config.toml
num_key_value_heads = 10
intermediate_size = 2560
vocab_size = 32000
positions = "learned"
bias = "none"
parallel_block = false
init_std_qkv = 0.0171
init_std_o = 0.00313
init_std_up = 0.0171
decay_fraction = 0.665
batch_tokens = 262144
max_seq_len = 1024
train_tokens = 1730000000
max_steps = 6600
dataset = "wikipedia_en"
Each number is 500 + 40 x the weight over its row's rms, rounded and kept within 0 to 999. Layers, rows and columns count from 0. Numbers have three digits each. The size before them is the row's rms in percent of the matrix's.

# layer 4 MLP up, 2560x640, rms 0.0539, rows 566-721, columns 400-439
105:462499410528458486444506461562531519574569461463482489529491492504514464450560507464466451477542453513518424478536528497
090:550486492442550457469446541455491462477499476559592495530475447495547476536517503491490427510469511457554493443553485490
100:492490524524461481474475485496530534466529507487443488474468538552499553504461527489497567435507500533505590473491542470
100:517457501518528521622534425514498510505482536588545518533483479459509524518500506552374454452495536492497604497515477409
098:489466553445536511528515490527495566502506457515507541583546541521564596525463552455487485506537496424533566564462411518
111:512438584486436392552476499451448466496495535487431482503518492411554470475454539562514479525499562442551487431537471626
107:460520477544478544496391498512542513412484596477625499549519454464487507399501517431508468539499501526479477542486484492
095:504460444462423489506530528511549502511490490433516420527499522493508484483459497565540473552451538472532483599530481488
097:541520548413501549506496535416517547523488461530497595482490467459568433520498575501502470477524493463540567502493491492
096:433556500472520481506605570438449485521499466548543518478585448556534514449495528491444468486488497485506530519408500539
100:508415486481439546414418455519516395541572449505488575426499421476473497491546491576435497480506495434533485544433443490
116:514512513531509476529469457450453471462479491545484538478476541411480516546548500520553520484501572515435494490467509504
096:437559458501537553438471535502475517509541535580525501487572526428476486511500524485545449499442510422464448529498488463
098:496490578544458592490502490459493551546486490571517547515562527523433512509488451584514465493514498526452455581578463499
092:483549490472541528482568541462519537533451541443488500548514489491535532453536543554528447549566526537546465492466519520
100:490506489575447454479489413464517520497504549537510551509403453551464597505484492489502486542486475532585530509478479526
101:588503495492474527546473552491478524510480518554428504538485518472435510456519473416504422540529450426489563464526486494
096:527523561475383498488578499490506481526540505515444510481570517522451466479505502537538565519520525505536501501497571473
092:558496507524499474455515527554504459558409497470494462486499423570509525442547533438481430449429498478493573448506483505
102:483568555505564459538519492505505531508451523493537533615512478503450444507549547484512431516522540472509541473545523502
104:511518498463509453430546474525475515518461510507529507535420430496492484512431500471488475568549458458443486507463489427
098:422507473498517529565513532433464519431505515486481492471575450473552477483483486414529478524477488512517484543442498469
099:433508504486544447466564569563527552451540452515488508441461494540520530482525527482528482569500438523475533475519447448
108:504554516514420484503510495480506488522512580535505458444439524542516485472454495540516400455423449471591493527468491472
107:508561490477469392528420572526482441426552442563484508472470480473473502488542547566454456511473497510447567448493595556
116:504495484516461566474593517513570529579557534444514587522551435557530427518475521497448523459541445485582492488530513518
098:492435451550609489458514503430465500483449464490525460506519438564512552490489515491431468455485517514449489461552533484
104:505528506508552451451544468468559401582530464502546540460588560527516539505510619504493510465470471540485502451518463434
095:482473523506505530535473484530473494530498493486476446487507532459438537499551455518497456448533535403502505489490421394
101:454556465533498574544490484429484511543551477523457503459441425478520485570548480531513528518571464542419574441451461493
094:517520540536528520561467441559524548523461431471508482487461550519423389490538519524429467503509501482629522527560496537
097:483544448471522529495519480533531481486564553539532458500409534453465572443567491554423465525535573498497471442450551569
101:510542462514525488570447409498486574503499493476502446535495517448510471545530484514478480568516531607469489499531515534
097:464437561491451453485519461510511535566471512507498512477526513501487487552508484514494461536537527525502530459467523478
100:506530496472480575412502570492497541474478590542491427546487510477504499451520582470436522541483553474510423509528517459
099:469514458414425576517440511457452565506505554459525543546593524503551516533572597555461508497513527497481458568503583461
097:448522469485501482517411467548538537475455496480515488595579476417513380464472568484504476474514477551475426405503484464
097:511565528432537510488494548385472428537511541502581514484502486437474488494527464492588504513531535444536490416481531467
092:536473525484496496485553487539548516532510535458440497458491563544470568419457483514440527498454452578545486493453501495
100:531505532561505492454533489553486587495465539507449441478498476533424500510492494478405518550495510548554479510512479503
096:495517563544536445490461509474466485497534536470519502503451569453510505532533544522387559550505536554491490488504498519
099:470537534512493535492530479503441431555464499500485560571535478470483516455536557505529522500505473559486525510501555564
099:529526469502486453519493530467586445484441537489465500535469497537422447499507521430455485470445527485445467468551475475
106:459519471469546462491514533523556507509443461493568503466542491446494485521505512431524513465488497447442481493517497451
091:453481541511512484511460507510482431473488533534469456494524445540474593548485451540576413450517476521525541545587497522
097:522535527506522546483549450447477518536456487585452577455469423520517519605470525510556438494479539448550425538451460541
112:536518513477501503471505615519530483508534521414433527544500510452480468541470527544462504520500529508496517516459494473
095:480593544473444513452478518488571571444497498383473482475445457566520452563493547514510477557432495531478557543465559503
098:515414569450543519520518486467506539462462461482379472508488460462606526470510481464558481452510505494547481558511509464
093:562528482544490519567378463507507469569467557438507494482464470571491464480438533465545488510559475417472532432430564498
096:575479550509523517511528497539477514533482489474403476474507440488496501477481432443522498486556532522514486537526484520
097:486507493552516468483450497468536552465515468586428493497530481524485448517473500510456553507508555512483509509456448515
097:478518424450485506517586505492494501434488467547479489487508465541447489457477512560484449465463525491499478553481550513
085:539470471531494561531531477514592445497511549465601572469529559587590382591510504486557463475515483483535484501497430608
100:441490462444549462514482518433563503535524397483444566530451498473523566590510456522567456455525498483478530488475516499
092:463462494509526527549467504460459508480455438429495567505448536523467475490460551507494453518487539438457467494477450486
101:479510514395534556467430569447478447539415391446525512485432420448491505537545455506492455564485553515481510476468453480
097:525506460553488493526555499524510525486527488462424507574523510469428508556478528463480550481533464498496450469491583542
094:505495472482488549459490500452517499520498507537529535503510514578491541513479529575507474503570492483507568493464466546
100:518515367534518522508480463509533500525506553463489524517476408490522407574455555514469461482505466477506449511576493466
104:438502456466449516532535518463482531543476537490491486529530489465467486567576489513499541452546514460505533460466504523
098:488529481536508466410525545442497523443503509504490496527546474494470523462534516512447518547459481484426472435450455501
102:411533478504558421552558478506549469467527462488543451454450474508564509476523549466517490552456534495440483497529497494
110:485499524528530439512445505492469488496572535561503467523443468515514507485439534465507456479460531552431443502505519526
102:488447441505581579497467537465478504430509526515519523449503508488558517480402581453535519448515535519444478544513510482
103:380503498474497514506500459477482496501502436468494469476488408508493461510489480467483466466526480460508484577454486435
099:480507560551560566504482501446452497437544548425521491463453489520526518465544433553404489483478520525520480487506548426
103:450533555536522569531531511565541520467479487536524525489487553496467468471534512558564479550470573504534516555430548507
096:504529489485534490547465514536530472494446510504515435494443485474491512508476530525508553475530492433485452494484504426
096:517515512483509493517494491499536493438507419558559450496573484473532463502520452508445537456478511468395492497469454532
103:497521483505550511519516567526510513526500567527461572518518357492524457498479522499446450519493537481479472500499438436
095:539436488505483573436550482505494570520538508460460515503594486487496509469494541496521444500500533501562458492588587482
097:487547542525563539582548484498480505482515539494482451485506560472502536433471514482377557474520491494506530594488487471
097:479560507456504544508464469402529479486440491485541520414485512438480435508554496493492508513506593392450452451420490567
098:479485518499536545499565499478501465559530501486410512472446479479460488562527526463424393477454485490501511465430568496
101:451482473496504421452556565557526482532562457479487433487523533513481507449541492537552528471507541512598486518507522444
098:518476500521454462525506473473524569518515497510537444534484539472489568559532491534455548487473561576546448534425478489
100:573525497504500501474531446491475414463491494469517460529488476441472437548471523484439520566527544546503428494504484425
096:491604547427495526510537532492518497524430513415406464510533594465531473567465522477539554500542472505454470517532483510
097:466525495477490500472632494466485521553508459445511501429432524494478468509507488474622526484428461462520446474560508459
087:466537566553483520551466525506518520494500536430479443415549497471495434420514615548498499534489472474464537478540533508
094:461530518502437469516575523574480520593581526447437500443505522456569566484447496491474560466502519488461404494572429512
096:508491484399488430515430487573576507614515455447553455498550509492510497476453571527453422553532496499525474562496449493
105:533573525530596496570477494565468494515496501499514508436517460411522501517461482504532477491489443410494449502496430531
092:511481499479501530476559472544563474484487563485569505535527452496453511443550496520485480520526581530485447501514478527
100:529470514448585525481465497460604535502458442517456513524545483442545537494545492508505509565544468484508520468481569492
097:472507543463482511519436488406462502522471486431505411465467459471504473503442470507536462579472452545442530412508562472
100:489527525465514544443504522456577465480464487534473473512506498534508541578560523473497512500492512554493559485432433474
103:427535432480458470443532574496507494472596452443506529486442451480500493477536476542509522461522518566479523510487490435
097:526579490481494555521453408481611471482515534505475493507495491495526546494447464476531511515547487515537480460536499502
100:532476446492517491533546550515483502490481434456503529532566455585494500502482511534439507500502557541545475436453470521
097:497508487401503511522540464419527504530528495517427525571564482507496505536489564515519462469454434414501557494505526509
100:485557460478436510415509561483581493535493539470432533481509479549422422525508498470540451450483517449519529459573513518
097:514494487480483541529504465433558524554551534528476434584468544488460513513483492536445493492502500482501536504545505515
102:478528513485430471581496457533478488513465531445527443536500519528523446396396537534475522434423561494510418485541528502
106:507445524508511541493526515467518511515493452436487421522530521470505453518490446568508523496485462505484517508533516502
090:530515513455422484492546483573521490616503455486517532511413547512506482475517495428471474498557474420538503453501471535
099:538538491511509518494526413555513489514483515564479592451559593546426517510535517564531538487487509556504487570562516553
099:430492491444531556520488478485534514491540434537466473554545467532449501577531486545540514510518445505554525522523574418
107:509465501506480454477457523474477521567459448462526484524439511461473559466556476546498507509544563536396480509530453446
102:509483572496484521530463570447487507528510537505498522567474516433542567524550501476505566503448372532473529500488458533
102:578487507496561454511500425493543527446521479520479471526481413518460510504456462427506419449495473548557462497516467473
102:476544507528523556406465474460493492542525536529544510526522492529487497519498518519463417517436505503363543543440541512
099:483498524590527480512604554456490521476530566472552558512464504511539496576515570496496537510530461471424471460555508594
093:522482579494453440467460552428507453514550557482571570517515503477522453524517534494477415546459563452534514454460419544
106:430548551491518457528475483526558516482510537528554514510518448567560463526501495488429459567513475500448537547550498525
101:543529476468547536447510480535568532465536610500478565506538446580491460447588490498500513480460450475447463524470503456
108:486537519589528478539586449491545465551490485442560509498537494450484483487548451476432477522513469477526554486502503399
103:492466579531533503499573452487521546418485435457500567558503486487530507543459475520509480546457443424548480515480503468
101:538513575499481459495498557520461484406474542505527474506540434554474468563437498561544395502433527479489489490534542453
092:488491572515461480476469531513504495492491524517454415515490547467498485533480456503491461404470548475514496508487520521
117:500561509562520546485534527535476454492461478521506444553543533486550546509494603506541513451549492520481549501503527573
106:456483480452453474482433483455529510573494511525482466498471452500504489465503496509529515456438525522563487558541494526
099:495550521467510531450527509454528464609525497501489479579429430468447453444530497509439604452546488491403484481553495505
107:503576472553488463531501542506561522476567540483502464422488435480517512517483449551517435494593500503493452484526416514
103:438489501546462518500472509465545463551472545538543502527500410512470465505448509514542523432553503553513544508477430462
097:545555543508500519485422493436505427497582479456522549449578562531483474473450520503514445587466467498517430539479469436
092:424570413432535477468549487480539441581476526546510515532535562512467489431557473480524504536471527514452521434455451523
111:475495490495452492531511536490494441452466497495544537489512509512509452518463518538507523391533465510425471444563391482
094:509535604484444536532560508472489515555559498475505509559448448464530549584578497494480530548477567507509434558484546492
098:534473475568473488491473453540541426447492531560525494477450484504476483489527444554521439467424427513580575493485527520
104:496526502502512497538527552552444472599538427601481495550436463495520479455438513498507510512537487508500511524481435461
098:521542534434464492541442486452552507546474453500543454445554546530439461503467519484402532528498519504518543477512421502
105:519536486481461515505488513445496506478453506472548508516471507456527529510542508491493455491519483542513498527516444493
101:468511494498519472504483552547491494516466511534447398527524462502504558524529505468505524493490498532417487556540537548
109:480483517532585560541475539513479504523511489520465552561438535459526451438548536510440499523524535489490433549480442489
095:494537517530484488473559495458477467473518488480522578480482492556556433507484464538511511499509536481485518497465508478
091:546519531477534628502534510442526526510517462472557452513504567502464479472491574441499465560532445463516487459448440436
105:489495510508505546495468514537512497524515508473516549477429476456533445492507495535476435500446540601500490405564475485
098:462459527498536474416533514480480451489442527461493564501527495483494515486476476451424455528483508511541482448479458519
106:524494528517486465496490527544545498542499507538537446418481529509523471457524507519458484503526445554497519518532519523
132:471498531506480520331483407459566561521422386526472518480485531507462531418483548539504523472437501532487492501456446522
097:482488533486513425481517469428509506477542577421479498497488497481492511484530503484533484477485535498527530450437464455
100:484478441532491533486486524425568439593458518407482449493536506481472541547537462528524528497488522458475499515540550482
098:461456525435454476416529499473518463483489531520489520437521447483457470507519559561501520501495481441519513573470579464
100:472486456563512467479524521511506455548533506531504545485558514551496466471499466518516556423510524508480463447540501484
100:459541537477499608545544546477508497451540534491510543500479474469451505504354484479491577416530471484531470524475460503
109:477538479452416492460470504506460501515493518526561509552554476531503493490543529499472476492525452483442492477444514525
097:524483504588556454488480583589514504481527487526452474464548500480472433555539478536481505547440503409527559445511427486
103:514501482448479456479487480448468502520494475519544496559531434531580494521539450460483456560462435437485517521568484515
096:455523519521541440565410530454473449497463513457536430506490427471572500527516442502453503525567502526501466552517505488
093:483530516434503509451457462472566479422495611468495502469487457401450481559415449508405494477450532486468516487532487475
104:534469501550522511530509444540511491555539534510523486512501487452466447503493515525456542462527459462448572514508534511
096:501438538536533547398530530511550512541483549434475499497521520499432475530428517564431538520514410457504466514448547521
097:516519566532458467442542459500525610494497500543483500554484599469490538547442485452568493567523487456519463481468533468
092:496526492463505468496458480480491436507483456472376423477470522508499507446473473563500528513420518499476493503472456562
099:522490514472421453493480506514471490505484500573494511482490531455479517461576553488554487519536429511554482434498465518
105:537555502447458514480551580564517478458547517461490482495510532523505510467531517517452387490512461529552487492436509417
107:525487504440538521502507493466467489472489457506529539531475553547487535518456525484482469497552489574513511516477452527
095:548514505568496524510502439590480501423505522491464407478489506536521466483552497528537513579489460501453483535638531497
098:494512441551495461547450478560489457451457493490515503465495526530517477445472514564549462550520470458501582536513540458
107:431548548518521461513512452560456541453522536517467508470528455563459583468585490581476537469521475488528400477458469474
104:486580439528622500486462515467540452516556413499410495488537485476467459537443578489475533498544483463468545447489483465
102:509504493555471473557498446498453476546423488494457450475432503538483451439516490440488471596489579470533502496562430473
103:438543529517453479515518565445520552512566508558531477474509421495402505498523473490497582533494536520531558489478437529
093:471495514472481560461489482545461560453527518488588533552493469500563518520485471484554533489455509415571530517461487473